Weights of a small transformer language model.
Size: 23 layers, 3 heads of 64, vocabulary 1024, 5.5M parameters.
Training: a variant of SOAP for these matrices, 2983 steps.
Each number is 128 + 24 x the weight over the matrix's rms, rounded and kept within 0 to 255. Layers, rows and columns count from 0.

# layer 2 attention key, 192x128, rms 0.25, rows 126-127, columns 0-63
[[147 128 141 120 150 130 128 126 134 117 124 133 111 141 140 154 143 120 124 148 124 107 115 152 152  74 128 132 123 156 122 100 166 144  87 126 143 156 116 145 112 131 153 133 125 173 129 121 101 147 141 160 147 145 143 141 129 153 132 128 135 148 116 148]
 [135 120 108 165 131 117 137 140 133 154 133 137 130 133 125 111 115 147 115 137 141  93 132 120 134 100 116 119 128 130 152 136  95 135 112 108 151 126  99 137 114 134 105 140 151 134  93 127 123 124  94 117 144 127 133  88 153 110 160 115 115 129 122 144]]
# layer 2 attention query, 192x128, rms 0.282, rows 127, columns 0-63
[[146 136  88 128 132 128 111 142 143 118 102 114 139 122 113 121 130 110 137 127 131 130  99 105 108 109 142 113 124 130 124  94 156 146 114 125 100 145 118 142 135 143 146 139 109 151  89 108 120 140 138 133 114 138 134 121 112 129 148 148 117 120 107 132]]
# layer 2 attention value, 192x128, rms 0.218, rows 64-114, columns 0-63
[[128 138 146 111 116 176 152 103  89 116 118 123  93 182 143 113 148 115 137 133 139 144 124 114 119 113 176 132 116 115 152  43  95 160 157 140  95 103  93 135 118 196 122 139 143 108  94 121 188 144 110 119 136 122 128 137 104 153 125  89 166 108 156 132]
 [124 141 105 124  86 148 157 103 119  87 115 140 115 137 144 161 156 121 119 104 114 150 147 124 118 147 126 126 142 131 118 123 133  91 109 105 123 148 126 123 133 112  90 141 138  99 157 158 145 107 143 146 143 191 180 125  96 144 170 132 139 109 119 141]
 [111 156 150  82 127 111 128 125 153 117 146 117 120 157 135  78 143 125 109 110 123 121 144 168 122 141 143 153 104 131 169 111 129 155 153 140 112 140 124 142 111 146 130 164 130 124 117 141 130 139 111 158 152 117 127 169 166  94 118 168 109 135 178 102]
 [125 160 128 111 133 113 106 146 136 135 161 143 123  93 122  97 112 137 118 161 149 110 132 153 154 133 130 116 148  99 113  93 139 103 143 154 125 126 129 149 123 139 126 128 149 154 131 123 152 157 118 101 121 105 111 145 145 108 112 159 151 158 134 123]
 [134 131  75  90 165  93 124  97 147 133 126  90 161 162 149 115 141 152 109 148 136 121 105 137 127 105 156 124 116 132  74  64 144  81 113 127 126  67 155 117 115 143 141 140 108 116 150 162 117 119  82 110 122  92 121 117 167 149 138  80 164 107 118 134]
 [147 116 183 101 148 103  65 126 156 116 125 143 108  97 145 130 128 146 100 156 113 119 140 137 121 141 154 117 155 103 178 154 147 139 117 112 156 151 160 134 174 128 123  98 114 124 110 126 111 144 102 110  83 174 135 109 146 115  93 138 120 150 163 162]
 [131 136 123 128 140  90  89 110 142 136 145 125 140 111 128 118 133 119 146 129 149 124 123 197 162 105  96 153 137 132 121 139 132 110 144 153 121 117 122 156 141 121 146 155 134 168 112 113  90 115 151 126 141  87 109 126  99 102 136 132 118 155 100 113]
 [148 122 181 139 175  89 163 138  98 139 112 114 139 144 116 150 148 146 139 142 147  88 106 112 130 119 127  76  68 135 162 128 150 197 164 101 111 145 135 162 149  92 125 118 131  94 129 132 125 162  73 146 135  82 121  93 150 113 125 104 136 144 105 106]
 [159 142 151  90 135 118  97 128 137 125 164 138 122 125 144 102 147 113 126 117 124 103 128 158 140 127 161 130 167 122 165  99 154 136 129 136 138 128 144 153 137 129 120 163 142 116 103 108 138 166 160 105 129 137 146 135 126 128 130 151 166 135 127 135]
 [128 128 158 136 118 128 154 144 151 144 118 124 115 142 199 153 126 120 131 101 128  91 141 144 145 130 117 115 149 138 149 142 130 102 123 135 138 112  98 114 147 136 154 123 148 175 109 115 135 170 122 153 173 159 137 183 152 107 125 115 146 124 140 101]
 [121 135  63 144 101 137 122 157 100 111 143 120 119 103 114 123 110 114 108 124 150 113 116  77 137 128 104 136 131 131 106 133 140 109 162 135 117 135 117 138 129 113  82 113 136 109 146 108 139 115 157 113  98 114 154  79  96 120 114 145 120 122 101 129]
 [149 158 138 152 146 136  88 145 135  92 141 124 134 128 113 117 152 129 146 134 165 115 147 151 137 113 105 115 164 108 174  96 114 155 130 176 137 127 123 186 156 116 102 119 152 107  90 147 138 169 120 152 159 120 124 159 131 134  82 137 111 153 129 113]
 [ 91 144 110 121 120 171 146  86  92 149 119 133 139 158 120 114 122 139 163 110 132 159 122 118  92 138 168 126 159 145  99  89 154 113 121 149 138  89 124 130  94 131 109 128 139 151 148 159 144 143 111 155 147 115 127 135 107 167 148 134 180  96 128 112]
 [146 121 130 178 140  95 139 186 141 153 114 123 161 150 114 148 127 152 154 128 154 126 124 145 133 150 165 129 125 115 120  89 139 127 134 155 132 108 101 129 142 121 159 152 128 151 156 152  98 142 189 158 119  72 122 120 188 136 125 137 101 119 128 159]
 [127 151 105 125 110 140 151  99 131 150 154 126 125  89  97  99  99 150 101 166  94 133 137 163 115 103 143 168 159 125 102 131 187  96 112 111 161 148 145 119 116 105 135 124 110 134 134 119 109 139 134 141 156 169 118 144 137 140 145 125 148  99 134 135]
 [129 146  84 112 111 127 141  75 105 125 112 161 107 138 104 122 145 131 123 162 153 134 144 104 111  97 127 157  80 124 121 118 103 102  99 165 134 120 156  90 100 143 156 116 133 170 167 145 134 136 120 143 145 124 138 132 107 141 144 117 134 134 111 100]
 [ 93 105 162 125 127 163 113 122 120 120  85 109 150 139 109 147 128 150 136 125 121 113 117 137 146 109 104 155 148 134 125 142 163 111 113 133 143 100 119 133 111 141 164 132 126 158 129 165 124 135 140 142 107 138 114 150 106 137 134 126 122 129 147 117]
 [116 137 126  73 148 107 124 105 148  89  98 112 138 154 128 139 108 111 125 108 122 149  84 129 118 157 152 140 151 168 138 149 136  84 136 112 141 121 128 110 142 130 174 129 125 154 158 121 147 119 126 102 113 154 131 128 141 126 131 141 111 134 124 125]
 [140 111 108 127 140 112  98 116 147 161 152 107 119 122 175 131 126 130 109 119 140 128 109 116 143 139 113 116 168 128 118 140 170 130 163 109 107 136 143 137 148 120 104 155 102 143 145 112 105 148 124 133 146 128 148 141 155 130 163 122 141 150 121 125]
 [103 143 111 127 138 112 156 139 140 142  89 141 109 145 130 137 123  99 134 127 140 155 153 118 131 131 135 119 123 117 148 125 117 123  96 152 134 149 115 113 110 132 142 121 145 165 145 172 138 184 130 141 150 130 136 126 127 130 199 135 146  84 117 146]
 [125 126 121 116 139 104 129 127  90 156  87 127 105 140 101 111 119 102 122 134 166 138 125 141 154 129 140 142 112 134 129 109 137 108  99 111 120 133 128 119 129 144 177 154 106 137 153  97 177 142 107 132 125 132 126 123 107 142 154 113 153 127 101 121]
 [144  81 125  84  93 149 118 101 145 114 137 135 147  99 141 153 126 159  78 139 141 134 158 148 151 122 145 151 139 126  75 121 120  69 119 113 155 113 174  98 125 114 180 132 108 137 120  86 124  58 120  97  64 140 129 129 107 129 130 130  95 126 147 148]
 [133 133 145 127 100 132 136 144 137 112 121 124 124 130 135 111 137 135 105 121 141 115 113 159 112 105  94 144 157 123 156  95 104 140 122 103 120 113 128 141 154 160 111 131 172 113  98 108 144 115 124 126  88 119 130 169 102 126  82 115 156 133 156  94]
 [115 142 120 118 106 115 133 158 105 142 121 167 111  94 100 105 108 139 146 120 149 121 139 171 123 122 105 116 128 133 122 130 137 128 106 133  99 124 109 104 123 135 136 133 118 157 138 116 208 143 138 131 111 183 140 141 110 124 152 165 153 117 115 163]
 [115 114 112 170 115 140 125 160 152 138 111 137 122 157 128 117 135  75 149  91 105 158 121 116 125 152 121 143 122 123 134 136 102 111  98 105  99 130 100 106 107 156 114  93 137 116 112  93 123 114 142  92  69  93 107 121 163 133 132 144  96 144 127 116]
 [139 132 140 118 114 118  95 118 111 115 133 150 163  90 110 129 122 189 118 142 148 101 113 143 128 100 100 122 159 136 150 122 114  87 103 130 167 148 143 128 128 122 161 100 126 160 109 152 117 143 124 125 119 115 141 130 154 121 164 141 116 148 146 126]
 [182 149 108 141 110 157  76 125 165  77 168 151 141  81  94 118 174 118 123  96 103 130 158 127 130 112 106 145 163 111 144 149 121  87 116 146 149 169 172 121 151 150  94 118 124 122 112 148  85  89 121  83  80 114 135  96 113 113 161 170 108  99 144 129]
 [135 137 143 117 121 106 146 149 141 123 128 161 115 134 153 112 126 136 161 150 128 114 156 132  94 119 120  74 132 100 160 112  96 162 131 126 127 133  85 142 138 128 124 130 128 107 122 120 140 152 126 122 154 129 124 138 113 124  93  99 110 128 146 140]
 [139 131 146 111 121 158 123 145 108  95 143 140 154 141 102 129  94 125 133 139 128 145 110 110 147 163 107 121 118 113 140 119 110 171 159 144 114 124  77 141 111 148 156 106 126 126 124 108 161 120 111 100 104 148 135 130  58 127 129 105 154 135 118 160]
 [179 127 156 125 115 161  90 147 133 105 133 147 171 109  93 121 136 130 123 145 120 121 143 112 119 125 143 119 122 144 134 141 110 140 122 119 146 152 175 139 123 137 138 127 103 122  99 186 112 147 128 119 109 114 138 116 147 131  90 159 100 127 134 124]
 [129 117 117  97  90 102  78 146 153 139 165 150 103 106 122 121 119 172 167 129 161  99 114 142 147 144 132 130 127 126  96 121 131 149 150 111 108 131 118 131 167 114  92 150 143 163 138  96 156 144 128 158 133 106 138  97 136 101 127 172 130 138 107 145]
 [153 116 119 152 156 106 105 127 110 110 124 107 107 104 123 110 132  89 109  91 151 116 140 142 135 122  93 138 178 135 135 127 140  94 114 150 128 120 129 119 150 152 134 158 104 135 114  99 115 119 137 151 130 126 156 127 146 102 141 144 177 121 131 107]
 [107  99 120 126 183 120 122 147 131 144 120 142 188 150 122 121 113 128 126 157 131 147 120 149 150 133 143  97 135 104 121 101 124 132 151 125 121 104 132 142 134 120 128 120 158 119 119 151 129 129 119 126 111 119 131 130 129 124 155 130 156 150  79 155]
 [129 156 128 116 142 103 142 130 151  98 152 162 120 121 106  98 153 120 130 102 131  74 149 141 112 113  70 117 116 108 160 124  83 123 116 139 140 128 121 127 164 142 124 121 130 144 117 166 140 122 117 117 121 111 133  98 142  89 142 134 128 117 114 125]
 [ 95 126 148 111 114 149 125  87 150 149 126 129 122 134 158 120 116 153 128 130  85 137 103 123 105 172 135 111 114 139 118 127 130 115 139  99 131 102 124 103 136 129  94 124 130 151 155 119 140 132 149 130 132 144 143 156 133 149 120 126 147  94 137 144]
 [112 138 124 129 105 155 150 127 110 101  99 144 112 143 126 180 137 127 130 123 100 154 142 148 135 123 113 137 121 157 145 103 140 125  98 149 102 133  98 131 100 127 144 106 134  88 147  81 189 108 144 140 116 181 141 126  96 165 159 126 109 116 126 110]
 [ 96 110  92 107 173 127  98 113 137 148 112 104 114 102 134 106 138 149 141 106 142 124 118 152 108 126 148 144 179 106 135 108 126 128 148 149 153 102 136 119 119 127 136 158 141 151 122 136  83 141 171 142 118 111 125 115 148 122 125 138 146 150 116 139]
 [103 120 121  82 164 118 107 149 106 113 128 114 166 101  93 140 136 138 125  96 127 106 137 107 124 109 150 123 142 109 154 153 158 122 149 122 157 126 149 113 149 103 123 132 120 118 139 161 140 138 133 124  85  94 138  74 146 129 132 167 117 108 101 139]
 [152 120 133 116 125 116 100 122 130 123 113 102 105 112 144 116 127 123 145 111 139 107 110  96 138 122 120 132 125 119 174 170 120 131 127  93 115 114 136 111 192 154  98 148  99 117 127 107 154 139  98 136 137 131 176 106 140 109 113 144 121 105 128 117]
 [105 147 123 138 145 133 148 124 121 103 115 153 160 144 139  98 142 122 137 124 123 121 141 156 108 155 124  91 139 111 133  87 129 121 148 177  98 115 134 147 123 116 116 111 161 152 129 113 104 121 151 129 103 128 125 171 131 108 120 136 110  97 118  95]
 [143 129 124 144 117 129 125 147 137 147 137 124 104 121 160 119 143 117 155 142 134 106 140 144 145 135 100 130  89 135 143 184 167 103 149 116  91 152  87 121 139 173 124 120 127 140 135 102 127  94 113 113 143 123 150 130 150  99 137 133 113 136 121 124]
 [144 122 141 188 133 127 144 161 120 151 104 108 115 123 142 162 127 104 124 128  91 153 130 152 109 115 129 105 110 125 123 147 120 125 134 108 135 147  78 123 127 149 128 150 117 109 101 104 106 113 177 144 139 123  83 119 147 135 132 102 138 114 148 120]
 [166 183 152 109 153  89 111 194 151 118 121 124 131 107 127 153 120  95 105 143 140 120 120 138 139 104 113  92 113 152 155 115 102 161 107 160 117 150 117 143  86 147 139 131 160 122 109  82 154 189 128 126 135 127 107 156  88 144 109 114 119 156 114 136]
 [117 127 176  88 129 116 111 112 126 131 107 157 121 139 159 136 146 144 174 120 145 135 133 145 127 158 154 114 126 143 156  82 125 137 151 126 113 109 160 141 146 128 125 123 165 138 118  91 161 180 125 114 116 113  94 129 116 112 141 160 128 128 102 139]
 [158 129 119 151 149 141 125 157 153 114 121 107 152 164 146 150 138  73 108 109 157 148 146 155 135 113 127 153 127 167 140 169 136 100 139 119 121 124 108 116 146 160 130 159 138 141 136 113 161 123 144 161 138 122 134 139 168 124 133 140 140 150 141 124]
 [126 129 168 143 146 135  97 129 125 103 163 108 139 111  81 121 147 141 125 155 125  84  65 122 149 103 105 141 172 139 129 122 181 152 147 126 118 127 149 160 118 140 158 130 114 110 145 100 115 112 117 103 134 112 137 127 145 120 113 120  91 138 132 103]
 [154 144  80 113 117 154 138 124 106 103 114 159 102 150 143 151 149  96 113 119 172 132 160 109 168 105  99 159  97 134 146 139 101 129 125 150  74 168 110 144 116 116  95 105 135 101 127 102 151 124 112 140 144 161 132 136  88 125 187 107 154 142 100 122]
 [151 111 172  89 116 130 107 109 126 144 144 109 145 124 130 126 128 128 130 149 111  99 130 132 133 108 126 136 116 146 122 121 108 131 127 119 124 134 133 128 127 128 137 152 111 136 132 128 144 147 101 117 142 136 125 137  90 122 122 113 128 138 155 110]
 [100 148 133 101 152 108 128  98  97 129 126 154 113 125  83 123  95 137 125 177 134 126 158 124 141 145 144 127  77 136 116 108 133 110 129 179 140 134 156 107 124 138 159 131 123 166 139 174 150 154 123 124  90 126 127 105  95 115  96 141 157 140 116 137]
 [137 110 165 164  92 121  77 170 165 101 120 120  94 135 166 176 139 111 118 130 145 124 123 135 157 151  85 110  92 101 133 106 115 149 119 118 100 147 102 133 128 162 122  97 161 118  96  85 157 142 110 139  78 116 124 132  92  93 120 135 101 138 135 124]
 [113 119 140  96 149  99 151 126 123 133 132 111 148 127 119  95 105 137 119 135 101 115 136 131 153 140 182 133 105 126 112 145 171 144 144 129 126 104 115 140 122 123 137 148 106 120 144 129 126 132 112 119 106 139 122 116 140 125  83 126 127 130 115 137]]
# layer 2 attention output (transposed), 192x128, rms 0.172, rows 64-114, columns 0-63
[[109 133 119 163 120 137 105 113 109 149 124 113 107 105 107 101 116 144 123 100 133 169 178 131 132 136 100 128 170 133 111 143 113 143 115 137 109 168  95  94 109 120 117  81 177 120 161 104  95 148 156 107 121 180 178  97  92 149 144 133 122 108 112 122]
 [109 139 160 103 165  77  96 101 109 123 168 146 120 134 192 116 142 166 130 160 146 115 151 166 175 152 123 137  95 136 152 137 109 109 162 160  89  79 131 167 110 110 167 133 161 132 104 152 108 151 131 123 136 129 115 130 151 150 127 158 146 123 117 114]
 [148  69 145 122 172 212 106 104  90 129 137 131 146 155 119 148 137 134 143 128 154 174 171 103 109 115  95 105 117 157 129 139 121 123  33 122 138 162  95 104  97 106 105 105 139 119  97 103 110  92 149 136 103 115 135  98  85 112 143 151 116 115 130 131]
 [163 124 122 151 150 156 151 160 124 133 133 110 169 153 135 146  94 128 114 134 124 157 119 107  91  92 107 115 152  95 143 172  79 133 116 108 134 143 130 109 112 125 110 129  95  90 136 138  84  96 155 153 137 117 126 111  99 113 163 102 116 136 135 135]
 [170 113 165 176 103 143 139 182 173 150 146 145 142 108 153 160 101 149  96 133 140 153 142 104 149 141 147 107 163 102 174 139 149 110 139 119 118 137 134 149 128 135 111 132 110 141  83  89  83 107 114 108 114 113 110 106 175 142 124 148 113 133 136 157]
 [156  79  95 143  68 187 188 131 147 186  88 135 122 160 126 113 110 179  92  92 129 146 110  79 139 137 105 106  95 118  95 136 122 153  78 131 149 128 124 145 110 133 176 131 107 126 152 123 177  94 105 124 133  85  91 108  50 159 164  80 183 100 121 137]
 [140 107  93 116 167 152 159 128 128 120  88 125 162 120  92 130 138 103 183  96 121 159  99 112  57  84 119 109 122 122  92 139 144 112 101 102 133 127 140  87 102 124  87 143  90 156 145 172  78  90 104 124 106  97 152 174 158 106 175 121  76 121 114 115]
 [128 160 166 140 122 205 148 111 133 128 124 128  86 139 127 112 112  80 122 141 105 128 152 150 150 164 108 131 116 148 157 161 171 123 140 134 170 169 146 114 166 145 127 131 155  82 109 117 191 132 170 131 105 159 124 156  61 134 137 172 124 130 168 120]
 [135  80  69 133 157 173 172  86 122 179 123 109 173 180 119 126 135 116 103 105 142 155 128 105  56 117 101 123 123 120  85 191 145 115  58 107 138 146 116 124  75 126 130 123 102 129 155 154  82 106 170 140 141 104 144 129  81 125 197 100 105 124 139 110]
 [105 111 105 100 136 134 137 126  84 119  99 147 137 139  60 167 124 117 172 124 118 147 144 125 124 149 133 131 129 132 116 141 118  99 119 159  67 118 149 128 143 155 105 166 101 123 121 167  81 116 157 150 141 123 172 111 134 140 168 134 129 164 131 155]
 [138 148 135 161 144  82 141 150 143 125 144 142 149 140 168 103 138 120 113 135 157 129  94 170 131 137 149 132 146  99 133 128  93 128 138 107 119 129 130  94 146 114 151 124 137 112 125 131 126 160 139 149 146 144 127 173 142 115 110 106 124 175 145 129]
 [149 129 119 172 167 157 150 105 166 147 118 120 133 194 125 111 100 118 158 108 107 200 118  95 135 173 112 138 115 160 105 147  86 131 127  95 151 126 137  60 115 130 108 131 115 124 190 119 121 108 129 106 136 113 163 125  95 126 163 115 150 129 150 139]
 [142 134 139 148 143  83 100 134 196  83 169 120  94 126 195 101 132  87 114 120 137 130 160 144 122 131 124 152 119 128 176 156 109 150 155 114  66 133 154 168 142 141 145 144 135 156  85 117 106 129 176 103 120 196 142 150 183 155 147 191 141 118 109 138]
 [126 134 160  94  78 134 103 138 128  80 143 106 139  95 124 113 121 104 125 113 112  79 102 103 108 136 119 155 104  79 151 145 116  98 100  93 112 104  94 132 149 121  92 137 120 115  64 141 128 101  58  70 138 128 136 144 148  92  81 108 101 124 124 136]
 [118 115  89 124 184 124 125 139 151 176 114 113 144 168 162 146 130 153  96 117 174 143 131 114 106 144 118 134 100 120 115  95 157 127 136  81 113  96 100 179  89 150 136 153  72 169  99 145 136 117 101 128  95  97 113 138 133 139 127  98 109 116 114 125]
 [167 148 161 130 119 129 109 185 123 129 153  78 165 102 130 137 130 102 167 105 133  98 133 134  98 127 150 140 146 125 166 116 153 161 185 126  85 140 107 188  92 127 114 118 125 112 109  88 121 114 127 122 125 161 151  96 131 174 122 101 122  96 122 130]
 [129 106  90 133 131 121 138 134 137 110 138 151  74 119 114 138 129 102 117  71 121 145 141  91  91 115 121 145 116 125 116 145 129 154 124 101  86 128 124 129 129 123 113 125 105 110 146 146 119 117 109  98 166 110 120 127 119 119 152 115 121 115  95 128]
 [113 117 172 131  95 121 144 181 140 149 157 121 132 124  88 161 164 144  99 120 140 105 102 138 129 111 146 165 133 104 117 126 176  90 168 145  84 191 134 174 184 148 112 166 125 128 154 160 125 100 173 161 171 121 131 122 138 160 173  97 120 135 115 175]
 [158 149  98 133 154 134 156 132 103 100 128 117 132 128 125 133 110 114 115 153 110 132 120 137 122  71 172  87 146 122 124 162 109 110  95 120 148 117 135  93 109 114 146 149 111 120 125 137 111 120 147 140 108 125  99 122 115 115 143 140 116 147 150 139]
 [146 117 152  93 138 132 102 104 127 140 181 126 157 104 106 127 122 171 144  95 119 120 162  96 143 175 116 139 126 127 170 126 104  94 201 177  88 118 147 191 156 146  80 148 123 141 101 101 131 121 144 143 118 121 136 156 148 124 151 123 160 155 121 152]
 [135 152 121 145 127 146 150 154 139 158 138  75 135 114 130 168 101 127 116 108 151 143 140 111 111 123 135 148 159  98 120 137 136  80 156 136 127 143 112 155 145 142 116  88 136  97 148 152 122 135 167 131 135 114 126 140  80 142 183  57 117 104 139 140]
 [133 115 139 159  98 133 180 176 150 130 129 218 122 116 129 169 134 165 141 144 151 170 111  98 114 129 143 111 145 107 135 123 197 192 135 125 120 134 112 202 108 133 167 135 117 140 150 163 106 143  84 125 172  99 118 115 122 157 100 114 126 114  88 143]
 [112 136 121 158 133 180 143 162 124 133  97 154  95 137 126 148 128  85 122 139 145 170 156 160 101 105 123 123 160 136 111 128 179 166  81 116 132 148 134  80 127 144 119 131 128 115 157 158 128 189 187 154 200 136 155  98 127 118 186 134 116 115 115 123]
 [131 149 125 153 130 103 109 105 131 116 112  79 138 159 156 181 122 158 150 151 150 132 119 138 139 114 155 121 127  73 136 132  82  97 147 122 128 162 107 164 105 117 121 110 135  86 127 142 102 153 148 127 126 128 136 109 106 128 128  70 129 142 155 115]
 [138 141 146  88 121 118 110 154 117 117 147 124 159  79 122 142 152 158 136 161 110  82 131 157 148 123 125 132 134 162 136 122 124 145 160 174 152 113 130 119 192 143  96 135 168 155 152 150 190 136 115 171 147 149 117 151 185 129 120 137 119 137 115 107]
 [155 126 112 146 117 163 174 172 139 123 112 161 106 110 148 137 124 121 134 101  92 150 123 138  96 112 116  94  84  87 134 132 154 166 147 131 121 119 136 137 134 152 121 140  89 104 120 114 117  76  92 111 122 119 148 116 134 116 124 105 153 105 102 130]
 [151 114  85  92 143 162 156 112 155 160 130 171 172  95 175 120 138 167 124 121 114 145 141 108 102 158  89  72  87 155 113  93 121 141 118 109 127  83 136 112  94 121 135 122 141 141 162 121 128 156 106 122 157 100 105 124 102 121 141 140 143 143  97 111]
 [102 107 163 121 113 147  99  75 113 133  95  95 113 140  79 106 121 149 121 137 113 101 142 118 162 136 114 171 129 121 101 133 140 127 124 139 121 141 107 170  89 133 124 106 108 119 180 121 156 131 116 129 110 121 126 109  96 119 122 104 136 169 115 143]
 [ 92 148 124 141 102  99 143  80 119 159  83 116  78 144 107 106 147 114 128 114 131 115 101 164 126  98 112 118 143 113 118 132 150 129 136 119 133 150 123 104 123 133 105 131 115 102 151 119  59 109 117 110 149 111 145 139 121 139  95 107 116 125 112 136]
 [166 102 146 132 109 141 151 131 122 128 132 174 130 108 151 102 156 136 128 130 111  93 109 132 109 165  97 113 120 141 143 133 153 158 133 111 180 124 133 119 121 110 143 105 153 119 161  89 135 112 115 124 160 124 139  70 130 145  70 137 153 126 133 132]
 [151 125 118 164 126 173 145 146 132 102 124  99 167 171 157 169 107 151 150 181 143 148 125 148 128  85 170 148 165  96  98 187  55  98 104 154 195  97 107 143  72 111 146 128 121  81 162 119 127 178 125  97 128 141 110 104  88 138 158  85 135 123 181 105]
 [125 133  64 126 153 134 134 112 134 144 106 124 165 128 109 152 135 110 151  97 147 160 164 154  68 122 152  86  88 115 108 141 136  70  81 108 114 144 132 112  95 121 106 120 142 154  78 218  77 125 167 120 140 108 115 147 134 105 154 112  84 128 110 131]
 [143 145 145 144 113 106 131 129 143 147 114 118  94 147 140 125 106 134  95 130 113  92 114 100 138 130 133 103 135 109 158 134 124 100 142  95 134 138 145 102 158 154  95 142 100 132 128 115  81 122 124 124 152 124 120 145 164 136  75 138 112 113 158 149]
 [145 131 128 106 140 193 120 117 108 163 111 131 158 126  91 147  97 163 130 139 109 126 164 128 141 152 112  96 130 148 132 104 126  89 147 152 123 131 154 143 134 117 107 114 108 125 151 114 129 172 149 130 146  97 130 107  94  88 157 123 127 167 140 118]
 [139 115 145 106 129 125  94  96 116 125 117 129  86 149 137 136 132 123 121 178 135  93 137 154 164  88 155 141 143 134 132 115 126 149 137 152 131 107 130 170 117 118 147 156 112 132 105 137 134 138 114 118 121 148 128 103 135 163 132 154 130 133 118 118]
 [ 94 149 136 142 143  94 131  74 140 116 177 148  76 127 153 124 138 149 165 146 144 164 134 160 139 125 111 171 120 127 128 142 127 145 167 154 112 135 126 125 145 107 124 135 180  96 123 143 141 130 128 117 133 106 134 134  79 131 144 135 137 138  98 100]
 [174  96 146 119 129 127 126 169 163 120 143 133 162 115 107 138 120 132 133 103 124 140 140 105 122 136 152 120 143 129 152 153 123 119 124 135 126 155 141 151 146 129 150 172  87 194 110 143 126 149 152 121 126  96 136 126 148 117 156 165 125 154 140 145]
 [142 117 138 137 106 115 123 129 166 111 156 146 105 150 137 114 105 102  61 126 102 104 112  84 111 153 123 102  81  96 172 130 118  87 138 119  97 164 157 147 159 101 110 134 131  94 115  99 122 134 130  94 146 134  94 138  76 101 126 135 120 145 146 137]
 [130 108 112 142  88 152 114 125 118 121 114 127 145 142 102 143 137 142 123 142 140 146 151 146 143 144 152  98 117 124 103 124 124  90 110 159 123 143 119 159 102 107 152  83 173 138 122 142 133 155 140 125 114 148 116 116  91 137 155  94 138 140 154 145]
 [148 156 147  90 173 151 120  80 130 139 141 100 124 116  98 131 145 143 132 142 110 123 131 124 122 105 104 140 124 157 129 153 133 137 108 106 130 106 144 109  90 121  94 153 112 109 141 161 134 122 138 131 167 132 140 127 115 137 133 158  95 162 115 134]
 [129 120 149 103 131 189 134 140 101 137 133 145 189 129 108 170 152 146 172 178 157 146 137 159 146 132 162 126 144 138 133 120  96  94 126 173 128 116 127 125 149 122 116 128 163 129 134 177 126 143 123 163 122 117 113 143 119 137 159 128 142 154 126 126]
 [ 73 132 116  67 165 102 100  90  98  89  91 125 121  79 137  96 127 176 148 144 112  82 154 130 121 141  86 147 101 118  96 112 140 140 110 151 136 132 144 109 121 155 159 114 170 156 143 184 142 146  76  93 106 145 131 165 153 103  93 153 131 137 106 126]
 [116 113 100 143 118 151 172 119 114 182 142 112 146 160  88 105 117  87 168 101 114 151 100 106  95 112  81 153 151  85 108 138 126 133 124  99 162 151 134 103 131 136 117 134 122  93 176  87 114  43 168 126 106 122 185  85  80 128 168  97 125 136 140 131]
 [150 109 166 121  82 197 161 115 148 132 154 115 122 134 106 129 107  91 135 118 111 112 129  95 138 115 117 141 142 105 140 156 145 131 152 144 109 177 135 148 142 152 132 147 120  84 130 108 115 133 181 157 131 149 177 108  43 162 197 122 153 109 129 112]
 [106 119 120 124 147 103  81 131 101 115 126 154 143 135  99 145 134 121 141 144 146 124 130 145 107 119 116 107 123 108 111 117 146  87 102 124 125 138 132 126 142 113 117 112 168 142 121 183  87 134 140 118 144 119 139 116 164 121 105 147  56 138 115 118]
 [131 148  79 154 144 190 186 117 125 159 131 170 106 138 146 136 125 105 113  93 135 142 135 136  94  85 129  97 127 122  99 124 144 145  86 114 154 132  99  46 140 131 137 115 132  90 132 148 133  87 129 147 132 115 104 159 105  77 154 111 113 125 125 131]
 [109 163 114 136 174 141 149 107 120 170 148  72 145 141 135 122 155 127 143 131 117 150 156 152 116 125 102 129 158 119  88 130 102 127 108 135 151  95 106 135  97 130  87 127 120  86 177 121  95 155 176 115 151  98 142 122  99 153 118 115 111 106 126  86]
 [142 113 104 163 129 152 153 129 107 122 106 131 115 148 133 127 135 102 137 109 136 135 110 132  90  95 140 124 137 133 134 142 142 145  95 103 130 158 105 123  89 106 132 101 132  88 132 126 106 117 120 136 118 138 137  99  94 121 161 100 147 109 142 153]
 [190 133 129 115 102 154 143 198 130 143 128 110 141 114 128 114 127  95 121  83 157 122  89 111  96 103 127 144 136 103 168 118 126 153 143 128  93 153 109 129 101 124 119 100 110  91  90 102 121 108 144 166 153 149 140 128  85 152 151  86 133  73 124 132]
 [120 142 123 123 102 183 188 121  85 120 108 171  92 111  95 139 131 121 171 161 120 156 139 149 103 115 112 111 153 133 110 184 145 187 120 150 143 105 143  77 134 130 141 112 174  74 166 125 177 166 114 135 167 161 154 128  62 133 168 102 164 150 125  81]
 [125 105 132 168 125 124 109 130 162 129 137 115 125 175 146 142 117 148  93 144 160 146  82 110 136 143 143 151 131 126 152 137  98  93  92 105 109 138 114 158 152 103 123 127 146 116 102 129 129 102 102  96 125 111 104 115 125 157 120 119 111 128 143 149]]